{
  "vocab_size": 3719,
  "norm": "rmsnorm",
  "positions": "rope"
}
Each number is 128 + 24 x the weight over its row's rms, rounded and kept within 0 to 255. Layers, rows and columns count from 0. Numbers have three digits each. The size before them is the row's rms in percent of the matrix's.

# gate: layer 5 MLP gate, 448x160, rms 0.23, rows 212-225, columns 0-159
# up: layer 5 MLP up, 448x160, rms 0.221, rows 212-224, columns 0-159
# down: layer 5 MLP down (transposed), 448x160, rms 0.15, rows 212-224, columns 0-159
gate212 086:109141152111160100093178139080138082123144122117073132127103103113137151165183092121137149131203171131150178117105124123181115118123133106144130105137134130156125134092142114134123157138119129123130168152127133110127143122114106125125149151139116116149069118158126166101115119120092104124131147140145180143141123136096084077154167145111104108107130108112138128147114103164107120103136111093131121138114104118105128155131099134158084111121086127135140095146092115103129108166106090
up212 100:126153136142079139139097120138131147151145124120124108163166154132132096100124117153088139131072100133150101153160144116064123150195121148111147166100127134145119118143122138076160052154132160127127105105147141141137112140176124146159104102147130133117164146116152109169155148113202127104129142113124123100122135146163128162120123115155156124147136115143142106125171140110120149135121143124121117117166122176172115109126143148111152125139156148135137126100123139177116152087155151
down212 081:108114134119130111119146138081120113076108142081114070105113129143126090152178148125108145147160170163131138124138161131126104137151137149096130078127151126129141152126106116131173103146131142090103111138192131168133140122137117127123099164113102128140127136121118113106121110126145106102128140134107195177128094159097135130116114140140131066150129099119159110149087100127181140162079165116112161147106131156156165149135141135113149101165137147135109115164112119143110134119152101
gate213 099:090114158134124105145143077112107122116134132144119154068123160108133158105187136175084120134137097117088142095167129117131107127099142141158140149098139088111128156178090151155124087171093085119175127132120143124110134111123156100130129103131118113134115113102126162130142147123135109084153124106126132097135106123147136119089104181143161115118130157122172129180130148096137130135160099126116131153118130159145096096099154156113111116118126180110091134145123147117135098107139086
up213 100:106119126117126105117112093094125144135169147093147153137123113131111124135151079088124110114129112166097144130127136103152067113131142109105121163120149126102104176116114158143131115109112105154138151122159146100179145117128102128131099090121147111149168143068143157097167152113102120146162148118178080111133111158150152127113127122129099120095140100141150145169148158111109071139131134117123142138140127144106119116166137094131130110104127166096086160144138071163140109138074149
down213 097:104146165113105128133119127128131091166146137108114151153132076167126130164096083119133118162138112137123136169155151137144156149112118164086109190149114102118106149095151128113135173105130137156188131139157168095131125119104093117152108098117117083176147130140118147115152119149093128137157097147168115147112117125153143125132134142141135136104141130133129100118096147175075128163124146137150114146158111136095171154159134097117182115101110155144104129090125136123103137142097168
gate214 098:086106114107129118145174141113111133178124106144104094100138108112119113100105169168085109108153160156138180079138128152127145123180143119104130138153140128128128089149101146093097141097144137134106153153134113088129171116109159144143116151134144155078113145106143137148133098121108093156112157156113135127100125071162142130146101115170133135143095096138117136118123153120155156106140117153128157133162142128186138148114114150170123095162102108161119152125143177115133135168128147
up214 100:121155187095106101141161136181154105113134125154121140160139074112131088139167115101122108117124121104130153087161140133089125116125111104123162105115116127141102112144140130105111130140087119136148141080154129110107093133094140130149141099167063104110141127135162089087131177116134091115125095131133117145089129114126144106104111114144124107157138176137136135125100157109118132152163145131131094127109105136136104115103103128178129144165135135146140093152127166189152143082158120
down214 100:142132097155150128175075142112178129147154153141116077109116142131125162137118138162124141111133105161118134176103115165118144166071138116143112140161121126165126145139124137095133130113150115124075159131138136139127141143178138097129123132125153124103135119123158127141092115104123156120156143084180098109141134134116144187109194107173075094119106129117160152143106144113122130150157111099124137135148127074116146131133126141164148106134089110138134172142156109146160124111152103
gate215 100:151103159152130134090123126153120148103151146103149123130076119129112117098137119137116118111154124154110159153156129115143080130097077125130094183077133146115106150160153076130147118136140169127137150107106138156148121158127149084136186100096126091123099123152116155161098116154104084148064112121143098184121133132134107192128123109154124118144146127181132131109124098118135095143122125123097116127135147126119152143136143091124115089121112176122095091134118120134144129146163142
up215 094:134139140057145161144123096097117093117119136164094143060123070138125151135086089092144138120099133150146122125103111115133113151135106122131161129136133129138126122107138138119124143088109141123147155142081103142135139116127127114137147097195146154128106150138130126143107106152137133154106108105122129087126182151144113160097075100116108144094133113167148140151137069133116136122076143126114125091107110071123104170120164145128128131116143088145108176132142116135119118143108095
down215 102:171135165158136133098177139121125138115101129127175114103101150116074113115130124121106100130120138162091148147106137143134096165122108145145133179121129168144147177163151120147185129121122115121116099103132156144121088139134113098158137130121162111110153141142166118146091120168077125119088158132128147115084135121105147122129130150115141128129141112105101137122104119143130064110123126138079161133121116117116120108157092108122125077124108164079087100105175140139123084113144160
gate216 099:092112172115139110117134104091136145143109147110124128145144154099107071122136116124133136109143107130118136100127137125145142158130111124073113130140139130133116106114146119120154140130126118117164132101095158192062106134098183120152108136174129174141142118145095101167145131144139150131165144160137114147122128104105135112173140181131120119135123148066120096169118147127171147122125141139128088113102145145149138093140151132139099128112135183125154172170146181167128107138115087
up216 103:141187118147132078101059115137098182117097136099119135129156171153135158106104160120114124140127138138135135146144113132124171090117140131135142171105153161162112131111071119155115142079150146126115131136112143102145132152137134150130090120114107054134124175086139165156143132120117123113104134138149130154119114083128116147105097106109123124114121133141170120119138161120124144118150095130123131116139138083140130090081118115116171137095130191128144107080152152126119137144136141
down216 105:101134051152132143151136114142115150142133104133121158175070087132095111176151152130148121146120144162158086140125142088110095139157122112154152138133160120124115136152072133105111143156152139073134117087109154142129173120132127068129127161135118128142113138131129097106117118141104135149122138146138116130145115174120149137132187177103090095123137104125136124130153122118131166121104136119090134095118144162153146122095085134132136133147117090110139095152137122119139118136066095
gate217 111:098146134107117173124088115112147109143148177132111120127094141152160118079133125103130110143092132158077126115127152127151096127063086140109146166149130119112191159119091132091145093101106126143148119153121091139131150125106134108141148144095108135130114098107110129164091132150133136122110146127158131135121150115108144103147124103112124101082144121143088137107127099153126096135143127139081119163096170146128107100128110169130144086120160105139060085136110109118119094107097123
up217 100:104106147106144121166115122102102115140135150139128080107127110087140115173115133100136090150146128074105162158105130101165129170157110118135097152132113097157184133129113143103148139082127160144120108190120106144105138146158141116163152181115153133132139112151115145166128102127127113124117136089154158097154143104165140141131125147085155106129121117144151184144120121138086099101109102124070105124111147123144103125116139174102172105136172094118124142132159132138099128137123143
down217 099:142118188164137148150113094115105102166139141144131107122119128137171118139103114138108109123097152169080111110120146113105117145072143165149137130160120123135134182124087161134130111156135112111134131141082110089123047141115131116127146120146128133096135095126132118122091132130106096092136127130135126103168122150108143134159194096154131092121098127144124185138142125094125157139093130155112173151110099085127144097147160145127144115129162109160111108149114102127146154149133151
gate218 097:160127130114204127134122136124089137127114109127087118125104109160141089158119152113134089138168128148116110128156130165106126103125132115126143115142089158131120142165123168105145107102129100110170083137149157173142124113081152125138127116122154117147092128111143167138119119114101096132128128148131186134120133157101109110062112137170123133134091125179156132135134129123131113154152115114159136162119133139189090121128089123145080077162134116095081132134109136113168122130118117
up218 097:125074121128118152147085168096142126122140143091162079112109147140128126088189160128150171122129096153117147153143148133088106112143104107130147112106188164126161122128177104108088153128119145133130127091146137127115112096101127101117099118085124092130070114140113080122098101113177152131104105130119160128120122123115107110136173142125134115155098115160131110136162151106132173150105126133129140144112105113166124112123093117132152124121179139112111137122089118129141086108163117
down218 100:120139109139106132148145095148099149116124124107145158170138131116060143096109112098137170122173168147153111131121080091160107139158106104131145122154164143136111093092109122123108114083152155148140119113127115108142139129180121158132128143143105135165148177113127097175150144100130142135139128128129153142086151159165064112138114147110129118156120114143145135081125151175128160117122126108139087135114104168149144148146115138113158131162112136093168103153086110126087113131158125
gate219 102:079116076172170144116159142143107160113124140150112111115118117170145123141123108138083157123106130121109141141094143120129140160118130124089125121135079070125119153116118108146120105111101141085107108154120144109117152137106166168134062143113091109137169156126135171142089127110124088132161114152111116127120120154103160141116117138122100137132143093161136196183137156117161085115103185111128138142143148137085103141120099122109094146125161131154137117125128124137115120111146153
up219 104:161077112135168168130094140160135114125165119146094149148130128141110111128146098114122091105117116127121119091118127097147120123119169110121192154177115150129119135128138112147123134132183147159165162134149145129144168124121107114125108129128150142135153130132122151116134140119119113072132155070103138153149127140164157138152155148131110118146121164062174102119073139147158140119117131097158082129184160134123154171130155118109132154135106090147153146100141102093124129123154139
down219 105:086125074127140123125136138102140169074153126134099112129106094116144092090140111180129142157101119146114130102155148144168094115166117120128163103146159163127141166159158086096151096135102076132116143142151113179135114122134143156124134137162140147124138119158156151103156125111125117118161144147096148111174105139117134186097172120129119110138129135158113105101097122086109135117104134141115154133104115164158164133133177139123142118123105132112114122183104089151111140094121141
gate220 103:132121123109115104112177109147081134141155118130098149129121126149157130151186130159141084143134101152143138144113135104119187115091141128123125152147124130138130133125134119106175167102163122149127140175163120121112184128136132144103122154140143131111137132137130149168175102138138100127131129117162097119091086138127131146146181162102087123098161100172162132114143129106106207152159166139105124104149154143108122132116156131096101102144123153149165151161128156090120112143121111
up220 103:155089147120142097176119129122172143129120154131142100127075142133136156125113162107120174154135108179117118148118128112100140133143093160151138115164147104167125085141104116157124118108153123146118118129146073122118116115147110128097133169124183151124128144145163148088108141103092133158130111168103110128093120169123113112166163161133083062127124122121122125142133151099120111159144143188127138074130155106133111109142101155110118128093142132131144105169162139094138110164124123
down220 104:138072099174155113158140077135133161107159118128128157138136097125163124127147113123126157112118137129110115129106132161093159125122133092158180165149112130114078147135084137133136132165112130071108135097176076109154126101141154101094113164137146132117109116154137137093147173111103118139135086170116102104146139143129156126159121118105113112133104112142179138096149135133108125124120144148124109112117169138070093100124151156126113097184148146157162137142126127130127094144134147
gate221 104:160083107121125120094141093116109177173084170110108122135115166119105117150149134120133131111116134129145144117127183144128131107151137084125140139150130113166130141093136177118131087099146119106129123121080156129123145147157144126125109108085132151157104111158131108104166126123140109112138135107117132141144111044131135092112121149142110125109095132147128178125182081124110135149120150151100128122123120128076116176135084124162087127178176159113112123113104128124130126116129166
up221 103:135153131138141151134162134132112133139107167136162118131194145134147144098150149107152126127100150176137120142158099099111117148140131148080163139110107113114073094134172143138100115142108120095206148124150134093144149125136139126162131161127113151119142104178088107146134114155113121154150098122138108122112157090146133112119106117153134109129154162114119137156142110164143122118127132130152141107138119125127144148153088065167116152081119138127109115127149078144145128096131049
down221 102:115171088174080103122099128130154132111165150088158107113155160151135140119150084153079129093151136127132099142146112104168132155169145103126135105109137129147111147121124080156147123129129116153162119108147164136101127133145157100100116111151102118108148151140142122126128134116105111114121110131154102075131158129143137165142080116129176127119139108156132150133109126168141102108149131116103097121139142130066140092137136148129101176164140146106159136062074105122114148106102110
gate222 106:140126200161145102120119154150114144127140153141093125146074096129120122132121091138155142101121139106138174118139147126119114094143136110140156131090091101081149114108135140159115100161148114142113156102149122150137111165164146125115133098137126106100104170153117138091067114117113113100131110144128106166111120132157155141097095148132168124145106110118146183154165107109088130143154133146165156122100146074143163128112075149082107129141115101099120138145140146125126110162138102
up222 102:110152138141117155142159082135087121109101154127115142123117078183111091126114117123118148124128125149153151125115129137123147166142142107112171171154143132119172110111122142127148180132133128105182140106129144134138086117121129132082067153127138138146125127101167135145114103155057119143114135135148135140125089121124125097119153152105110146109092125111156135138163137134139062121109101187109162095127090156133151105183142116112145104162144122141115155106107112142092157152140127
down222 098:102136107123107144160143121114109133140130124078077111102138116107157101116143159139130078126128102100088132119106105162137123110096121129156132176141171140113131124115141169135157150122119121191136147109151134119138192103110103128134203096140129121138112139186080133123147120060124185139103138114112146103112117130132133133130163162117137119116138117164171134130149152131148169134127138124101160141129082140138128137162095087160142133140131149150131101071130129115126125105126144
gate223 099:145147155111122162087142099120114184110124134126105120150141096091098177162155157143037118073140080151114152156140076117135137114172116133141126142131136116163136176139110146135114174158107118116143114114118164123087115145171150134079117164124156112114108116143124140102145137107100118153115119156134176148127117130091110136141130134147157139160123129154115163139101151121126096136120120093107136135154172123133140138113150088125105144131136114079130096123099144122107102118137146
up223 100:158137107105101114102114134104153110138126122145156142134112119097100116090171141093117123172120145150120178105148136152120147114138139103138078124090153115085102128128105124152168106155129121119139123200101146116157160147135124097156120137118095159150128156101098119134122147168153132103126101102161109124118162136141178099112132123129101136138089127113116168135136084133146131094132072115155161102158134135070090130161079150125136155107106134125136126124142084135105111147102085
down223 095:138123065191088122128131130126137095135135135127129178126137148155100090133143097126151150099096148092133129108115149149156190145126129145129163146131092128134116113134134114108103141126083128142102090074174099140118115164122120170119134120144095152114194105110095124124129144150119114140154113132100156136111107059149112119154113127077097124149131131121153129143148108114117137106154166067153163131132079118122111130081141085103126134125128118132131165139124144135126135154133138
gate224 093:094118131138127133106157108112082138126137090127129166118123130097106093152163128149134068156128120132101114110134070134128147154090105100057125163142116119123139135140117137114130102141140145130119130150134090098110170130100138191106172151161126121174097127142174126085091137124079162130163137114129119134130128110141117130082108134120120107170160120122165136120104107117164133113140152115132121159112156104130125105115116117137168105147152126136098148169108149155117111084078096
up224 101:146139108095077128126183120133109114124129118154093132144100168075124122154144155179157139146080149141142106139138097140107158142131143170132132144111122134144126139141175052110145135107145116152146114126095119137115140138102122140098153164118148146149094097130155080088128139172137151107157140108140063135147095106123102079112108133132112141141127136122120094127118142097152153143087114136120098130097111141145138133102113134128145179142142135139110159155121081097164138102160105
down224 096:149139069155126097138095137104134121134138148093144129156153113143133138054118120075117096151106135142100151128161153128158167119124090136119131109138116151112129114125112137179124144154131084121092152132145116097127182108131100125141147103153141131111132164132136113172143094157110126115117102110097155112121133133131133138102132137095154198118112110137167109101107121139108144071136165122157129166153168121129122146146153113187142131114116126090143107096104151154077149127099136
gate225 097:179117143136097122125161135114114135154135133085144122138130141158145108169126161127094125168159114129122090135069111106046129161128117165105131105107114120157130121138121132152131123136139154119124124116125115125133105125119167119062119120110111149161153091175135087130143072117096160076099122093123134140116148182145131126113102117116113111101121131119144113149113105101108115130129136132163153124151104125106140157146122143145159114138132119127155099159087197089166120121088133